From a checkpoint of a small transformer trained on Wikipedia: vocabulary 1024, a variant of Muon for these matrices.
Each number is 128 + 24 x the weight over its row's rms, rounded and kept within 0 to 255. Layers, rows and columns count from 0. Numbers have three digits each. The size before them is the row's rms in percent of the matrix's.

# layer 2 MLP up, 384x96, rms 0.16, rows 0-131, columns 48-95
101:075136115183116133156133104134119079119147127110137157109139099100125154085169122113124193139109144145126124116113110152105104104104195138146104
097:102127148124125175106190105141087097102134171136141162123112090167114073136179133101102133117115141087139093124121124130082087159118139123157131
122:129153098131128113146086139095085134105128090155160134116131149099145177106147185156135101147138161119106127106146106122122122142117134103113097
097:126102120127126100146170140142135177105154105132165181152102098145107113143138128134093067160099164121127130093119141107092106171099126125118117
125:155138135102116147136112126143100111080122070129116101195112170109129123120133125091130112112093107142145132143147080133121155112135118130127144
115:135136167151097098148123086084140148107089137109135101121157131078138141175104111158151096093130073130091110094150101150145170145128094143110135
098:092143123128186133153155120102121156105129099114114142123130196093107137120159129107077132168119130145119064130161102180142142141111124116124111
074:103140140173142131119104134150169117097171151098081123129127115134139147120133152123131124155117154124106123113108152129087165128152164105157115
095:144135115155143171130123157144147176109110127147124086123101148153152115158129179129133157128124160124116138122129114165113137128092135103120125
107:122145099116161145136165133102151110113079159104130158161086135121139139163086159127105112102159116108108099104144135111153151148092107122141101
097:097175129145123150125124119164071143135146088150129147131155118105131108102145137098111121112105114127126095093115132116146165139143102155121143
143:122142125155101170121168149123141127096105179096099109104142078156174106141112168108075129130143131131118070128132125150099121135134144095131167
095:145138152135111112112140129170131110121116074112123126110125127161116129127165150135110146123134117151139133056146154141152151172069140136117133
087:121142109092080119148153115082122133103145158123128163182144154115097145118136089106139120112163106110141122110098121175162090161127131185126085
093:106131128099131164134134123090154175108174181128137113106138124120121108121134123119123122093152135135100101156107188117139095119137188116121119
099:106157135106129148125148149110157128138143099171113093107128138179153138165127123102111079162126097091115101116155115110128136145095102142116155
093:097110134123181135111108120150127134157163123139122094113090153105126091158159130135123133122161129153146082107174116089129105122171094089131123
110:143124130110187061153150127119136119174139116148092129143123118133138100104152095144138166130124099145200115131123099125150136130148109102133108
096:111133083108146140094159114162119146114126118148154118107066151100161140100161174127097141176150169090122147124128144128127089120105118114131126
096:152121154137129138085151126138117100100185133145124110105139072116191168149152142135098145120135140147152124138090098099163085138123141086091113
093:126109149115129125110153165165099126109105155112134154120140141149113133119143144131087125128113178112116112087112125157145068139139106114114140
109:117106151092111092153119107120125125149153177061146168161113076131113101098105115181155146089119071126145142132142121103167142114145134145135104
109:153079112109097140144158124118102123117092127151143142157084151145103117109118109135165099091147114120165094118118099094125070144122138147125121
102:076137167104174152136110137144124116138109150128120086122126091095134148156111154145102085138133139087110101145151103123141100127132077089119181
108:077102129121111136137157114118147097143118128119177135144170152126089136133155122159109078148071117143128137143149115112124112141128142117130137
101:070142094129094099131104163129127134105178145088128162138166145149094125129120115160117152108099151120109144101103151144128107113156160104091115
096:102126163188164154106115157138117131142132112144082142139130134163117093137105131171099106102107162116147164121136111108101136135123123141148171
100:137111144109122107103149150128116155168105111157118158159170141089115097123118138156133116136112118113132169150139116093144129145106165070129138
090:107153139084134155124130100125123111072184142116142197117127164095117125135105128150153105096111109122144133132139082144126149157129154148129089
106:136159111099135168105148145150120097086104158120114113099063110115160130086150126129134111127134135143140122121129130161086106117137136115137143
092:127142153112152129101174159108125136154166091145085119120126144095115127084136109092172115118159122118090118153155124158091171140155135129119104
093:127138123142095129156163162092161113113130102113113125115167147164129139097159125079124124130102137120128162154171163100131143101079110147167109
116:151132152114118132161124169139117097131155142165105094133098098128133129150178122141105077099121111135154114142169110125095148146145105119106168
091:161089145159139148153120115155156135101118149141125111114077098126119136143181098155173094145158144162081097094123066137115136149139117151132111
098:117113087119102099133098134141070127086136113114120139123176104131132117176123159126119121115164157175155142105146122147154143088116144079119138
102:102138172149112160104196135136115158107121144131131119111110071150092128174132086143135166153119136126105086136133129123117145172112083150121117
102:158150151118155163126109147143123116167143118123137099174134113154127088106161124142103107138090129104121124114115138077146169100169123126138132
110:130151150071148149085136101114119142137138110119110118163143145159110107172146105142154191088113137115158153102174096092085111156134124106135095
100:134161150163107165141100157121111107130078095139109134143148150106119158116132144161126101147105141136100159160164120140107127103087131123115092
091:115118165185084105165127120165141090098183123124174105149153122106119088163124140130121109102138130111136115109114137143113125137176130101109133
088:121151118176132141103122166165120138103149141124137153164140123110120106127150166101051103148126119155125072148068144164097128108129146129119114
115:153115144108166057147124158139108127170118123151125119133131152115127104108138099122122172096121127140161115124111128105159108109148116105128122
105:070173140106137151101120121168066113143097165136157112131132157147150128140108144136125157177130139143167126119161115125065123138089149134146120
100:154088158150099099135112146129088131114116168089143153098132128112140132101119159132125119117128135123110150113151109103084156096109152150101143
118:141083163149083099143142139132071116120110167100104131127129093160117147157131138118145134079164164141127162121121101153189164116117119132162142
080:089145122175157128105132128100109138089125164120132152150140093132108159122148148110125171130125095121126110151129131178116126154107163157162106
106:144110139116110124112119143105125109117103133164063118124144137116091094123158147096119078182102116154120123149118094112133172128166152146158145
109:144176131124104135081160164099089094130107132149156132215182118133144127166124130114116166153138082133139120148110123119098119090171150110114136
108:119126129131097147124121161113114131132138085126083123166130080145146104143118118148088076140143142110119116091138114111058131068161147141163114
126:077135154144121108121112112159137141113145129097171112129164133142149104112122100135069080097152116112139120138214120089143141159073139168143138
094:119110120114086129129140118135107112112173153139180089113130118167132098121097113105106107087121120094138139131173132143139112154099142186149113
084:098109171141145139097147159145156112101100144148121138155136142132140091110141152123146151156176134120126120116093163093165151162162106127142147
119:110158100097119128178141158109170128126100075174155160122149135105107093131136122089104116151114109094106088138143167135124102119145117138159113
093:087165106115090140113125156172092111141148084155111097106098147106124135161103150117142174123122100157120134137173100126154113163121142130148139
091:174146068139133144142090129085112146111153110166120125142116093145137125136144117129118094138105092173103143127155092130145094168109154127118130
098:136154133113111156107113103118114135096125171110118093106161141118150148144111178106114145104113169135152135116105087121165107132093147118132158
098:118097098141107128158052134150120139142146109136153130126097106119132138164083147150098122131147112135134167112129146155107124094133110114154120
100:144132112114181133106133155112164141131123145173104108122188088140118100151137132152155123123139099113116062116121153126147148150140148074105142
104:149162154155130100104146175145108137071165151132166110116111130127116133131116174110082119135123127163136145123121131129123117138099124123134145
104:180149122147149148145121128103187153163094102160104101152102093124151142121142121162159127117132106139142080174140114097138130136088143121120116
112:107115170092137132098131161149144127129118091200125099152132143146158103136132068132144130135101159102120128145159151083104109137108167154126129
090:132152115117093103121133151103080133148134153147152100130142146147136117148201110112131106119154149146132096108147124127080162095123136090160109
070:115115149094141165166091164156113159111153159102181111097149128132163163142136086126070110092119119133145167125158117158122158148122134142094148
098:092150118148110166167118146099185136095138144127118103097101161076130170118132138128117094129120134090158116137095118133081117160060122141145122
106:092135113154191135146116136121149142136118098150150111110152144083148151163135170134123133145147107109104125113157127146129102127132118155122140
106:124096112123096166159133126092097169168117124111164084117130129110139153136098184162141160159102105131120117113118105154103106137087141159102121
094:142114152092137152116154105115099131089165127113144115143135117143115160100114116131112119077140119118152096127163093084118136117121169100182135
088:130123142138171127119127125172118119098125197135101087162162131099111126124125105138089111147137107103066117137125134106143100137111128168132155
085:108088181129106130067135132102121119145135164109142114157134099139103132102140125111180128137156148098142099153091102115170118135119168128160104
111:140087169150125133127131137135144137082131130125138153116111121130115114134192137161146135126152150121109133093138168111063152083138107119141129
096:122174123090192175129134134116133170110141091164107189113148121124174088126130133090094127140144134085134103098107119144135111128147161132127102
086:126126142081119133138136130126131182112105193135116121112136113173155139105146119153132130103145171108077115143087167124133123145126132122138054
098:113129154138128142114132114096162100155123126105143077166125110102119146129129160117155180116151143090167104125079086154136114152145127124126147
107:126135109147146143136123105118161104087128156107125132091120157103118146094136122105146110159110163140107127142136107183138146124111118153144082
115:105112161155117118176117136145131099106151137107160126094141110089135102102169089141126131139128149145159155175137134152142135088133117129106106
103:130124080088144126153153141126103130132145177103095153158153128135107108104155121147101097114117148097101136095173150135158120166105118112106119
091:107129124125071116127096134111143104137130127080151139135126131133106105158161095140135131080129092131130153095152170147146129134127130178115134
097:121117137140128205093146138101122140079132152086161114117126110144111122174115164120115093153163141132090091106141111141113142163115124137130149
091:150128163149093089153167117146102141078106136103113136160147106145155104168107150129119083157129078085152184109135119101124153145142125086142137
091:090152127128102115108115134166143127136149154111121138162118122122122136086162160151123130124167104093121129162127121120145114114177091117109118
105:095115120136123136146117128155103143097112212090148087107124091095117119165097131144145127168128143177101127141131101145142113112110139115134114
113:098113159131146175154130137111093117133133141146112132116080160073126133148109165091074081148099138138075098124134133114109143108153176127143117
090:144116132149167136161150118113141146105116111085152127137157120165096073135140139126115146077100143102131154128091135097140151111118123169157132
100:152126128146150086110134145124117114140115120134099131180151125123141086098132162114116172117155086127145153133148160124140084104154165100126089
111:118150114109127143130102092152127124124136093085098143083135128109150128108173159138132150136116108102129148143179047174099123134132157174148175
084:125160138105119135073131155167152128154154133077139083105123133130115115167129072118089179174112117149137123130168092111135146126147125129126108
100:107121144137118125162083139132168176163152205159171142097128139120127120102113093172128109097095130147121118124133148082120103136166174152104110
102:126138127118068136123106108115083088132139141116111161181166113136134143128118123169134139135101116137072097159114109113144094141171146109124144
106:107138106111101112152103112090139129113094153106149095118137157069106104152102140155136091111116131135094110141151102096123110145145051098158142
088:093133127158111088159120112124114136080085183115121131122136089109126092149138144108119135127165161105089153113088121135175146124107128129141177
104:124077096093154139114121111123108111149122137102147176142072098105120118117089103181144171138132127118152117103165121137096078142118127121127081
109:102160073144106146139114155104142145138105143117089140088133108124142148139108146117174153099146128162108097148118133134163066109109167141146111
088:098124136106104143105156177119139128092151175125137077101147143137137130151143138131112138129120145142124145130071112102100114159106168101137170
089:149166135120133114099151164123124145091142121123168067156117139084121110163124121162147110128127103125072111104121157116082096151122147131139126
089:102142135133131153143133115116113127101148139110130151177109133100131143153111139171116149095122136151130101122133116089119156150074147133130141
086:146158151121101115140105145138127134122138138156140149155187131106158141132125140124121111166083085154142119128128092176112118156131122088122165
123:146128119139140139159127105097100114105128123178117100130135133114158136143107141118131076150130144115148143149120082122158137144138132097121110
108:171132124121117173143118146101134112114096157123136121144111109127121147088149111130105082103105133116128148118172088091119150165111154152163139
081:098116132128147126126067140148106141078114163115100142122161081133107155136123122126090138103177152115162160145146152167083104109139103097133143
114:105125142183103116138111115128154120132113138048142109118166092162160086125120117118116097088132089105147122150119131117070154170156157126157131
092:091110104089112075121157114121111141146111143127146115092119158128128125153113157153113107122119141121093141127169100152172119109115182115135146
118:141101130110164108122129144105131133120149119120091185138120113099143162127085173138120082128122184180085118140138130143170121142099116107153088
099:104136162141121092158124078119073142129114139084123157188155147115142085108104117111131169084159128135123124145081103141138132117131114154142111
086:059125150130110114135100133169112140110126124137135127138108120134143103151103122130076136123132155136137175131128154113149135142120145087120146
097:144131207128123140112137124105133138122138103064122145121149114127147167121173156160159139091106150123141110138158104114154119124113141108117120
087:147112124169138128116084147175141113096136118108149121160092095079129098124177123100103140115118104136112144156149123142080142142152118162134155
102:116117104179137161132114119117098110130136114146131113137171099143113133119147162120078075136122188110128145123174138133124154122126093091150096
087:144160138156151106128142110120176161097137119122101148139151117132094119120148138110085134144116103188142082137114083140156129150145139111127111
108:159113145153091130121145112116122173099126137126129183122172087098129133114155113176136128114150098155121142120111103115121129177152170105099118
096:143146131151128096130097152117144118155158058126134100130072131134115104145119114134134098117156130170076109139119134096132145126170131151136153
091:101143139084118110146134104096099106099138143134113112145160097161112142129135168128158104119144117164102126103125124115185158110162129122140089
106:136074116184119072131121121152157132134103142113159103099140113128143131088178157157129113145156140121099137136128154135130116125110139154160133
105:129139155084128106122157120159092117114105117114116146174184077162154129162104140139129169119138116138108132119112124159123121108103126128145127
090:141147122124089076144100084105120149138096123113127157177100123120133093123110103135120106119163118116110157147137133127157149150105123181147117
099:159121132102138167141132132085145138121109115169109112132127148134165132136131130109121092123156123111102076149120114112156132105135151113111118
092:140113129172134134119105124136152118096147094100163134107110133064148100146131097141135078114178129086095121156161120137129121140126134142094109
091:099147167142108134086162111099077108096155145116144135111105103154121148148101098133110139132132108144115165135119115157095103132096134117120139
087:133128168159096140110115121105101113082157167092129151109115156132134107107170120131147131130132138114147100123138127140143129175117123175129127
090:144120119139120136127147141139156162114114120070145155149093043140163105128117121097147159064136095100149190118118082123163147129136130125148135
089:172155109120130100154155146092113118121129138114110134131127116117091146098141140123127139117117127134093152128149123154104150140133088114157100
150:082120124105141138096154102129133123094138146096144112124162090137093112173116158089137158144114119146121119123134112129114132160135086144133169
096:127095112128165118135164101118186160050117099092141102165151113126159122159121104109110101156146116124131160150139098151134119144109138135107144
100:111078127141110129106116145144169146117114151093109116103134134109102096150134130140132156052141115153113149148128121130148104127154176107139108
117:138125134159089171099117163142131102117112160083125087134149098111131104145100103164117118109138137132139102129093092128133134151130111132093099
107:096129141104150138118121156164110117112141083120078140109121171075128123119144139142164130114134156092114100147188091127156145075126130136175091
099:126108102126136158173101144065120147151082092123120124135117132169125107131106136116130132109128112104174150114152146131135144093132096117117159
117:127125128124115125121135128125159128096082136122132103146093100142154109116137114132129159107133071120180194094108095104126151129121137165107106
105:125105076127093123178138114134112160137137150154109117106172118092129095095133119114138100124155140158162147154146116119120118160107125143139098
102:134095137098147139139145116136141128116163157099142144118152108128130081150115136135089144101131115136120112088183153106156186100106125142159138
088:141150130152183161136084163119161114094124089148050131100142151076130182131160140142118080134126111123117160135176105112125138138106113101122137
111:154094107156149105116139096148147134130134165128148144159104055079101128144141134143169158147147128149113079187153136107147121117145110101142096
092:154096113134076095161144112152117144149154142118110115144122075130155124143173133133110136143148147158130148080135117175149118177123123154119071